{"d_model": 160, "n_head": 5, "d_mlp": 640, "vocab_size": 2048, "activation": "gelu", "rope_fraction": 0.5, "attn_scale": 0.177, "tie_embeddings": "early", "init_std_down": 0.00283, "optimizer": "adamw", "lr_head": 0.019, "batch_tokens": 16384, "train_tokens": 110900000}
Each number is 128 + 32 x the weight over its row's rms, rounded and kept within 0 to 255. Layers, rows and columns count from 0. Numbers have three digits each. The size before them is the row's rms in percent of the matrix's.

# layer 2 MLP up, 640x160, rms 0.088, rows 284-324, columns 80-159
098:142131139119178152133116127181129100100178090143101145095147116173072177145090128091072153116094140141193150081151086095141119052141170104110156109177159151103137142074136164138120161098115121113145144104122104148190121149154139051153116158
096:109140115138167131077155141136138076144118119149079117104146052135133142107106056110162126025101189139115162142115194113124060092126109163162132108127062135072162112107158110104185086097114166133138064185145135155126148109114152124152065165
092:162106191156115115129132087142173123206129144162114122091045119114129098206114136150143107104094144131201103131139122133132118160098090153168073088160093130156124125103125111161128157171033141095116196138176113116160131142187182136119111136
104:139156133169148115144196115147148070130135123181185139179091116159081103144112065181161175145068114098073110131121128108136103150164114230105155101176145054117103102134096114096141127197128140102169149114135089118141075152183126085146134180
103:125121129183165094171152095136117132104099118125110095121125142081145112162152237103124124116116174059128143133088107174180103165137186129145097082144153094150125118105139117079150130085115105142125130172059147141105090144118107087089125106
101:159139094133155119071127084199135088127160133128087120150111102130106179088127203122149172111161148109137187121096092111145160120181178121103128123178174121110091122119147090066126142130124128050108105095117104147113116129101082130170076135
097:161138048112133094114076134162141096103116131059162134099114109049159141144143077133102148140176140097103175065130199178143054153103153180121138114149140131090125093160182124091105113144155111124169064164123125150144124123121145120142135162
102:149145098053110173118075094154079112153140144080105170159138069115097194128189119143137157109090078164155139072179155134143106123144125145081168163184101139103109082107126119090137079168132080094111129115146129123145167146166175066089144157
098:119142070133167133208138126161195172102139056122164132121077137151130140106162096127143095130116126070143132111088028128156174078162144144176134065140169147175106112060166126156130133112149120144215146107132110124119101173105147091113130100
100:165121098116151134104126120141126147086091102167113159138103114093062153140141067044104205054147132068083113073207089101148120113081209173112116152130140122161136104125128115103157132120106104142199144159159099149164115140167100094064186143
099:139138113106140113101154110132102125138118085133155159174087121080138154140134118105127135098157160085159139128094108144156122131101154147129146104146127079147152158048187114131133079134102162119103082178138103200134136088216122121154098099
105:197131155148148118141112122158114153135130121115167156078140153117128169185133147163173163089101155103114157080117111129152131144135182154135127093167152156109145119130185178068133175128077186119152175142114178206112139145144075145129117113
106:119120117191149115077101151118117168144153126176111102113168091162119065145124111124166118066124133068139061105061119098187067077160139181125125148162171159071089107148181158150156095134091132084172157157117153134116120157159142102107043163
109:206121104078180093081101135177072121191079156125131058165156199128156148104125113122162137134122129098131125186144111160165138140121092095179079104172135110112143134137182124064125081125118153056142131129155126181109092116161130137163146126
093:085106123079132103142108120149129086111155135161115091117077155105142091168137147139135140114108128088120151122150101139124110178158183117143126111152093158149112096113082141137093149103127100098144161146129114125084077229167137113162149202
096:133139169112146129139125080150144089146089189104084089128062186171142115117108157136193138132152155154146093118162115135155154172080154175157156055142141140143172061099107097168160167100070166111099184105147183134120124102178116137145093119
100:094098136132189072121120137121164126078125152116189126157064093110101114145146119125123130082117172142149156129094206135177084134121180111118183067122129130156084220054070126105128146172129154155117137148153146119114089103136192127102069158
099:160137189155145137144090088136127149168039121122087164086079127135132082161121167120082125135131160127117137134115183122180144126102164093122095073156145094149120077060172062122193085117100145146161129104142121150150088151129127142105151106
119:123121118100196125102141101173138087165129093081108140156174131096086154111125109156149175122061134138107092108155192148151095133107134233145121142128105099127153075113147130104083116065097126105178078161119150153094116186162166094140136117
098:070079161163161099113110184125089199145101165137119130150095119093090102075120123137113099098111115125166140143081144131136143183150161131122118166140085088124090065091117095138140115112135127145148145110094088138098132146102123117088138146
105:100153127137158159127098151131192084105157154086136167116121090128136176126094162116136155105155158101124087161176083069158113112117119128121178139144089078082157097080144113103098137098116177096141144156122073092108086171171103090152157142
094:160099123167158111122096128142107099131123174098163164146160123124148189105141189108173128098103105167146041102169132111171123141133097154194113144132139133077145081105105129113155153159133140125100106115155140125101102079161176057145049150
084:121094145141133128157138163144079094131145092146159111107130173158093124125139097117089154103077168141150134140047165115147071077125161114129146142126093158195102123126192073127144110146064117131091144181126127139147115126126135144123131122
098:082104127191157129097158104164178043132161150080131182100186153023141078089113151125164131097089157123125138144136161101128148125125115174135102141159079142140093127130121123053118145131112197145186137109077112158117124176112123109099085108
094:098137115090128146227185106114056134115074128110161165157207139150138154144092120098176103103170127108152095153139152088145112095161121152160164126193103099129128138135105094111158105156102140107122171154177110153075128095165110103101120111
099:105155099061145111116111108120125127077079093067137082097172096138133122126138152105182148123116140118116156139139127116165144112117080118151131135142133094048100100121157121147116107180089143115162109104084128149109123104169120115121102162
099:135138110148154124133139138105096120108155095095125055105147184101142172174166098192131186151121134175121107154144113146154139164055123195149108123148124125132148139061113144155112180152104149095107182117169137120130071144162150136129155146
102:086154087122181136123121150148125149073161169108143146135160100110083089097185092128158161090133190161110101150107140154144119136150208171105123166157108081131150156104120209184127049160087172139112138166179149182127077127131113118173211163
104:101062060146167103101121179156186080117096162087107104075140079072086134086098105141130180079135119163168103093142167116149059101119136157180133174143144128164098094126143123109118133138098186091105162133090078112112144174125135070112123161
105:100153117120145151110036149141134135153116166167145121099081107169090111155148063148120154131139172113126099189175185145134145116103178138096112131156133109108150095114121152122192183096110160163151096080128131097130139168129059106172143083
100:125129132085149081181087110122133126081145107116161103148082149157135148147170091122180142144102144128154188118077153055110163114104189111098203148152141169168094165101119161099160157104117101120090121155088083110040106145158172090077146134
100:145151146103159103113062103158155117188123182070177143142122099191132154065123124118138172080142123182160125184083136113131112089151126121154143128155056098098059142144101153132108096143136122108104137117132077142151099197153164106141104173
107:121097148108235028113174148133157135112125161112128101151121059164109116124137137153139153107131105078161108147117153079123098162107142128164167128123131085114110097135143124136104170106120115103109166087053116148121112126127176130159051162
098:100091135145186136163109100144142175127089141126143140156133107165114122154074079176148183112132128059110150137101130075144072140098151149157079136160127122066151104108123128112060051151119116151128098118125098131145123139155097125152147188
107:151119107183145127097134156136145060195120121133108131135130076117039113118149077130138167107125155162155132164140186141165090087129126154134137157153116115114112172096180140175100092159054127177081142181160154096107122161122173100146107184
093:127095168163120118130070043130124176123146162129101081151115125166117139112159111160103089071115089139112111098119135085129153103090150158071168079142144116078159075076100100179126094101138139103137175090148086186083152174174187083140178195
093:102094145132143078133109127158124102162149151163120193130117108128103091086119133149081140128174100115106137125133161111134160102052126151163090122143115134173141141098055122116120194072124186095162128075123092150185161177164117153141132114
096:170110151133128110122158094116131162067144112148123146153126133126094148147187209099187165129092093159110141134135103188110122178125091161166235137144094102142122082146182078105123140115122132086173168111127144173118066153151142119153134109
102:101090142188135102098087078135119135136127057143158135209102120129166117156136139114136116112115184184118086061132110112150130171080087123116136137132130082096158083128183163126169115090102146158131172124140107153131134140156100128092122153
100:110149074169151132067141129113110203152088116110191126115141114160142116137100130100128161133095182088083107096111107126156104144104122126099124146136117119111188094120174125117138130113112136097182133163086132122157154204138097088160140145
093:146175159151145081136100098158094203167113116141177077169112109185096090144117099178181126121131151116125120152151162171117121135113155171125116130155096105087104114136132112137175097133130106139133157141127215138116100102166060126129181136
# layer 2 MLP down (transposed), 640x160, rms 0.0849, rows 284-323, columns 80-159
099:101092111151112127161135228103142081128123115102108083118174141157077140139056154110093120127146167111158118122140105084135197097120187085160109133126129180159176118089136124128073142174078102088153109115125180121122157150125138117067161190
090:102124169195098145075157143148144069094132125135119126158063140088178121122134181100149114111130114136128144121155096132056178091134146128109167130141126194151154154095146107119118144183255115105132106132147097124089107126029157116120122126
087:149098142135203080147120086114157114135123128131137096160086120134121076117177065067150121155091119077141083193112117154043145114169125146126130123201133123088104135134193152120129122163177122164111144109142154137122146077126133089114146151
100:098120140142161113114184107151111048157107108134112178152176095134149090129128166134165162102148150172139126115184154107164087122166112178176170108127109108109142116179134170159171164147175162111136142086151160098143147105174139215158127149
101:154130189133099092160183128132135101105170147115107101135115142117146087122131119085117132135078131136066195134146167162163184080156146110104107093126136071104051158161131119117076137163255132133082095188134114090123114125051125146133187130
102:172150115141164137095106137136144164152129097167098144142150173089163207132150147126116197189105155079124111085113127196132161081194104100159127116134109113087127130190104121114130080116189079154118159140120126141167209132123106216104157103
091:131111126188132131162104123084110147084182195138076113118198161066098083123076121111091130062093143140087117138078093148174137104164128124132056191108126153117088124116080116135176179108174063138122175134107146158146101094088122187136121170
112:094132119109105166116147146111161119072153167121074147096131071081149080097163083112095106149100087156116093053162065134131159102126112122105151159150146115124099120097133137174105169113095092114117104153102151079117132185151121143159121137
095:114128151129102115132163110132073047115146155128130136122179062152121174174058127094145161092089124110115111130132142167094140074171145087129109130148129139131084124136110124168123180189248151105168110161121119049116117148052133100134168110
085:144196114177113123095156154109141141115131123140086126126108127137158156122154131146141136147161149153200146181148105119115081126118157168156106166143152163150193065083164105115100124096058149117068134119127115168165116170117127152100118116
102:147098178133117074091133152075126116077145166177142148125132144120148068099143130170121064068188109066136104140125144127152121104106153121134153127163154136198159141156125094131121151130149092182131140117103129051120132101130116134109095102
105:142151112093148124118070105123130147165146102171099155095108173107155113129159137192173122103153060108157140082092072146132140147135169129139129093088119129151126136117143133108132152089042132128153114072107143129202152140190126154157083091
110:141110110123110193129162136012106127183071147143094143150144104085092172091093104119124097119133153123152141165149126056098137117103081117117163158092154168142181126089089152170136109143122139119132104198139094070178075180143147162102083138
110:168118136123190155129163087131145142168118067097173150177132049174142159159097102095077117117146154153143143135140120091143069145079111078124125130191103167122244123119092091168079097141135142113105102150105091116133115121194154136121135130
091:117078121103061111159113126091132177110103139150112140146150068141111129121040102151187125144108131164114134120121142124066150120059196085145109097120071084104105177175146127169112143122100033164121073169143148092142107147239162089127067155
096:130073188091137154115149165091178127145196140113148163167134134146086135111044109153075169100149183102142116133124169127128168097171130088110109177178138172074132158147159144165090105118160101139133132126117193145137152139058104162122147128
102:141134096107167172059141152103128081134121151166136123136155123092080128125189176098130129112158129135101090106141109110079074175156144128178123175081154074154074098095146118068068152091159184142103156152148166182124056134099165141095088093
089:085098132223096106121117124113130106129093158104139082184119117102158129109134060119107075161099149130171127106169110085117107093121126150103132129129156148127212145215138110137120118199189058098107121109112107100144090106103155104156162135
119:134174103154070152115126156120172109140169134157125152141182128126173153143087143137120123175096088137130115130193055133106153155082123107095145189137134117116186131131158084163083099115190105153091101193128142108139122147095144089111185179
092:159133162173154167134145123090198166127123065132134076061135147078177077077105114159127139081156125129152147107101119132155083125117074097198093114143142166122137090144192130110121100165139111146115169112182138089143145100132158219141158125
109:077132087213103127196132156066175102142116123101160155140112121143153118081099173109136123089068099110119128186170130111126177071099094130109087159103113156184209118119113156104158153121138122135161094085125140132144126105123183077080137151
090:155095124127099142136145143123132123112144119080109102130106051136107076124183086145197140158128126107126151113113130129045131118107117151127064139086145170158172166147147139149114124170218106146144143124143135145119117047109165132118115078
078:115151155117078080102121128093161123040201116141129108106149114142125135138151130129147174139137139117118068146119102099155119118102174105103154145105135062098110152097085100170125061139221095143135073057123135141069127127129149118154148151
100:093166110169133119096112154148075058115165080133141118131060180117138141168123120107108184158168127153098141078114148169136132104162107129150116146109160097130052143112107133044098128180185086148074090116087165173145145079089148113127070113
086:111122120136092134113025157081071103144077096129092090124171115110142108141083146127118074176106177103114200167117105080116139133168171086085176103125117113110170106099165081086173171133109153131162140121173165094123071156134109112129143081
105:079147147156122117192088146118073123125164135114149154078158178147157040163087170124160096141134128135116182086089179153138151079138118147126154087145094108095123112087133119149140151123111110176146145095120106088135057109175069168136130082
099:129129165100132136115095133097097166161162117181124152183087112101121170117117122124139114077122144186106135088098111168140081176131089142144164123126127101113154178131110101113121155098080082117111120181157172139084153083128124119120187149
102:119138140115138117114176126159128159104110112183121131125068107148124120131126170152151175113144107135143102064139174108101087070077171090092134089158091082124176138127099176177148179108156121135136129088142179076116110186131124170135073139
109:181110136129103160118115149140174123149142104166156203162161184132096126126188096159123203156194173118080113097128179112099120119098110169146125157106082105057152176070161148113115149072057112144115121140124099120183111126145141157117123144
107:141114167135121184122074188149133124135140101110128105099146105111139090116086141107116175123180142098115076127226067165139068166035125133113136151144119138091150102123163153188089132128193165154114119099211092107131164169108143156113197152
090:163071137139092106151118100102092103121103092134120115134112132146137146091097128118106114135123106087104118153155132141103066158108128174132134136127078184165128111182164113142128129096253126191150095080170146200133115131193195173177082158
090:137156144109176108142183132111138164088193152114105159093087092134112164107126142141089114097163045164193149126130153137090153165103150158147092113119140126152158063086098102152156044149184154145149141132148068148154141145110122131141122123
113:082094138153092147101170102101133148159156142157130128123129125080128086120115087136106134141107080117156140132113140174068117167148141133192196168096129083151146161111110075131139164152214090125132139097131130138084091184094122166165104097
117:142156124082174124093119147137155143145125111155128159179135125116145155170170102131145131166065117109101084110100136087116106102101128118163165166135102102136135181136131136094079158113017135146081171153058130101177181108216101116152114104
113:168131104088113148138161194082162137133157151174137164163113157092090137167181110163122156191163086092122071117106112149113180114106101093110173189097099142082178166119095113172105133122135121144079104157124118104085120104118113141130103152
088:084146093130145153063100168103103124160101124144149142171146122087157141107165134153147130135111142144201135112134098138129209091106125133144125110103090125116124134160127100148138162127136141120081121136117155153118160140127133157079198170
093:124116153102105132113082152133134143153044120152107165134144183068155120121097132141076083143179160108157089160153173072120113137097122141196139165128059158099146040150112096167140109099033164143139145143133129118098177129142149135097131118
087:096138169159091147094088091160119125121145203156103165114139093142117074103101174127115073125094110129125156160060115109115166122154120080081142169132103128158082114120179167111149135112134146075123146149100093140176172078131105130094152122
094:144109125086143124175127093123136134128138121163122093123116108110132049163160150162178150102124168104152154084125128123087124156129118109149049045077189133122152078135122138123098142121088151182160099122098195123149108161175140119087130065
095:118117116064129123171113071117115163084150149060131115185095147141083086108159148189099150154108154101100170183121102173078145127115105091073149072132168159158135201127111145114088126125153142170089106170121103134116072068076153176127115133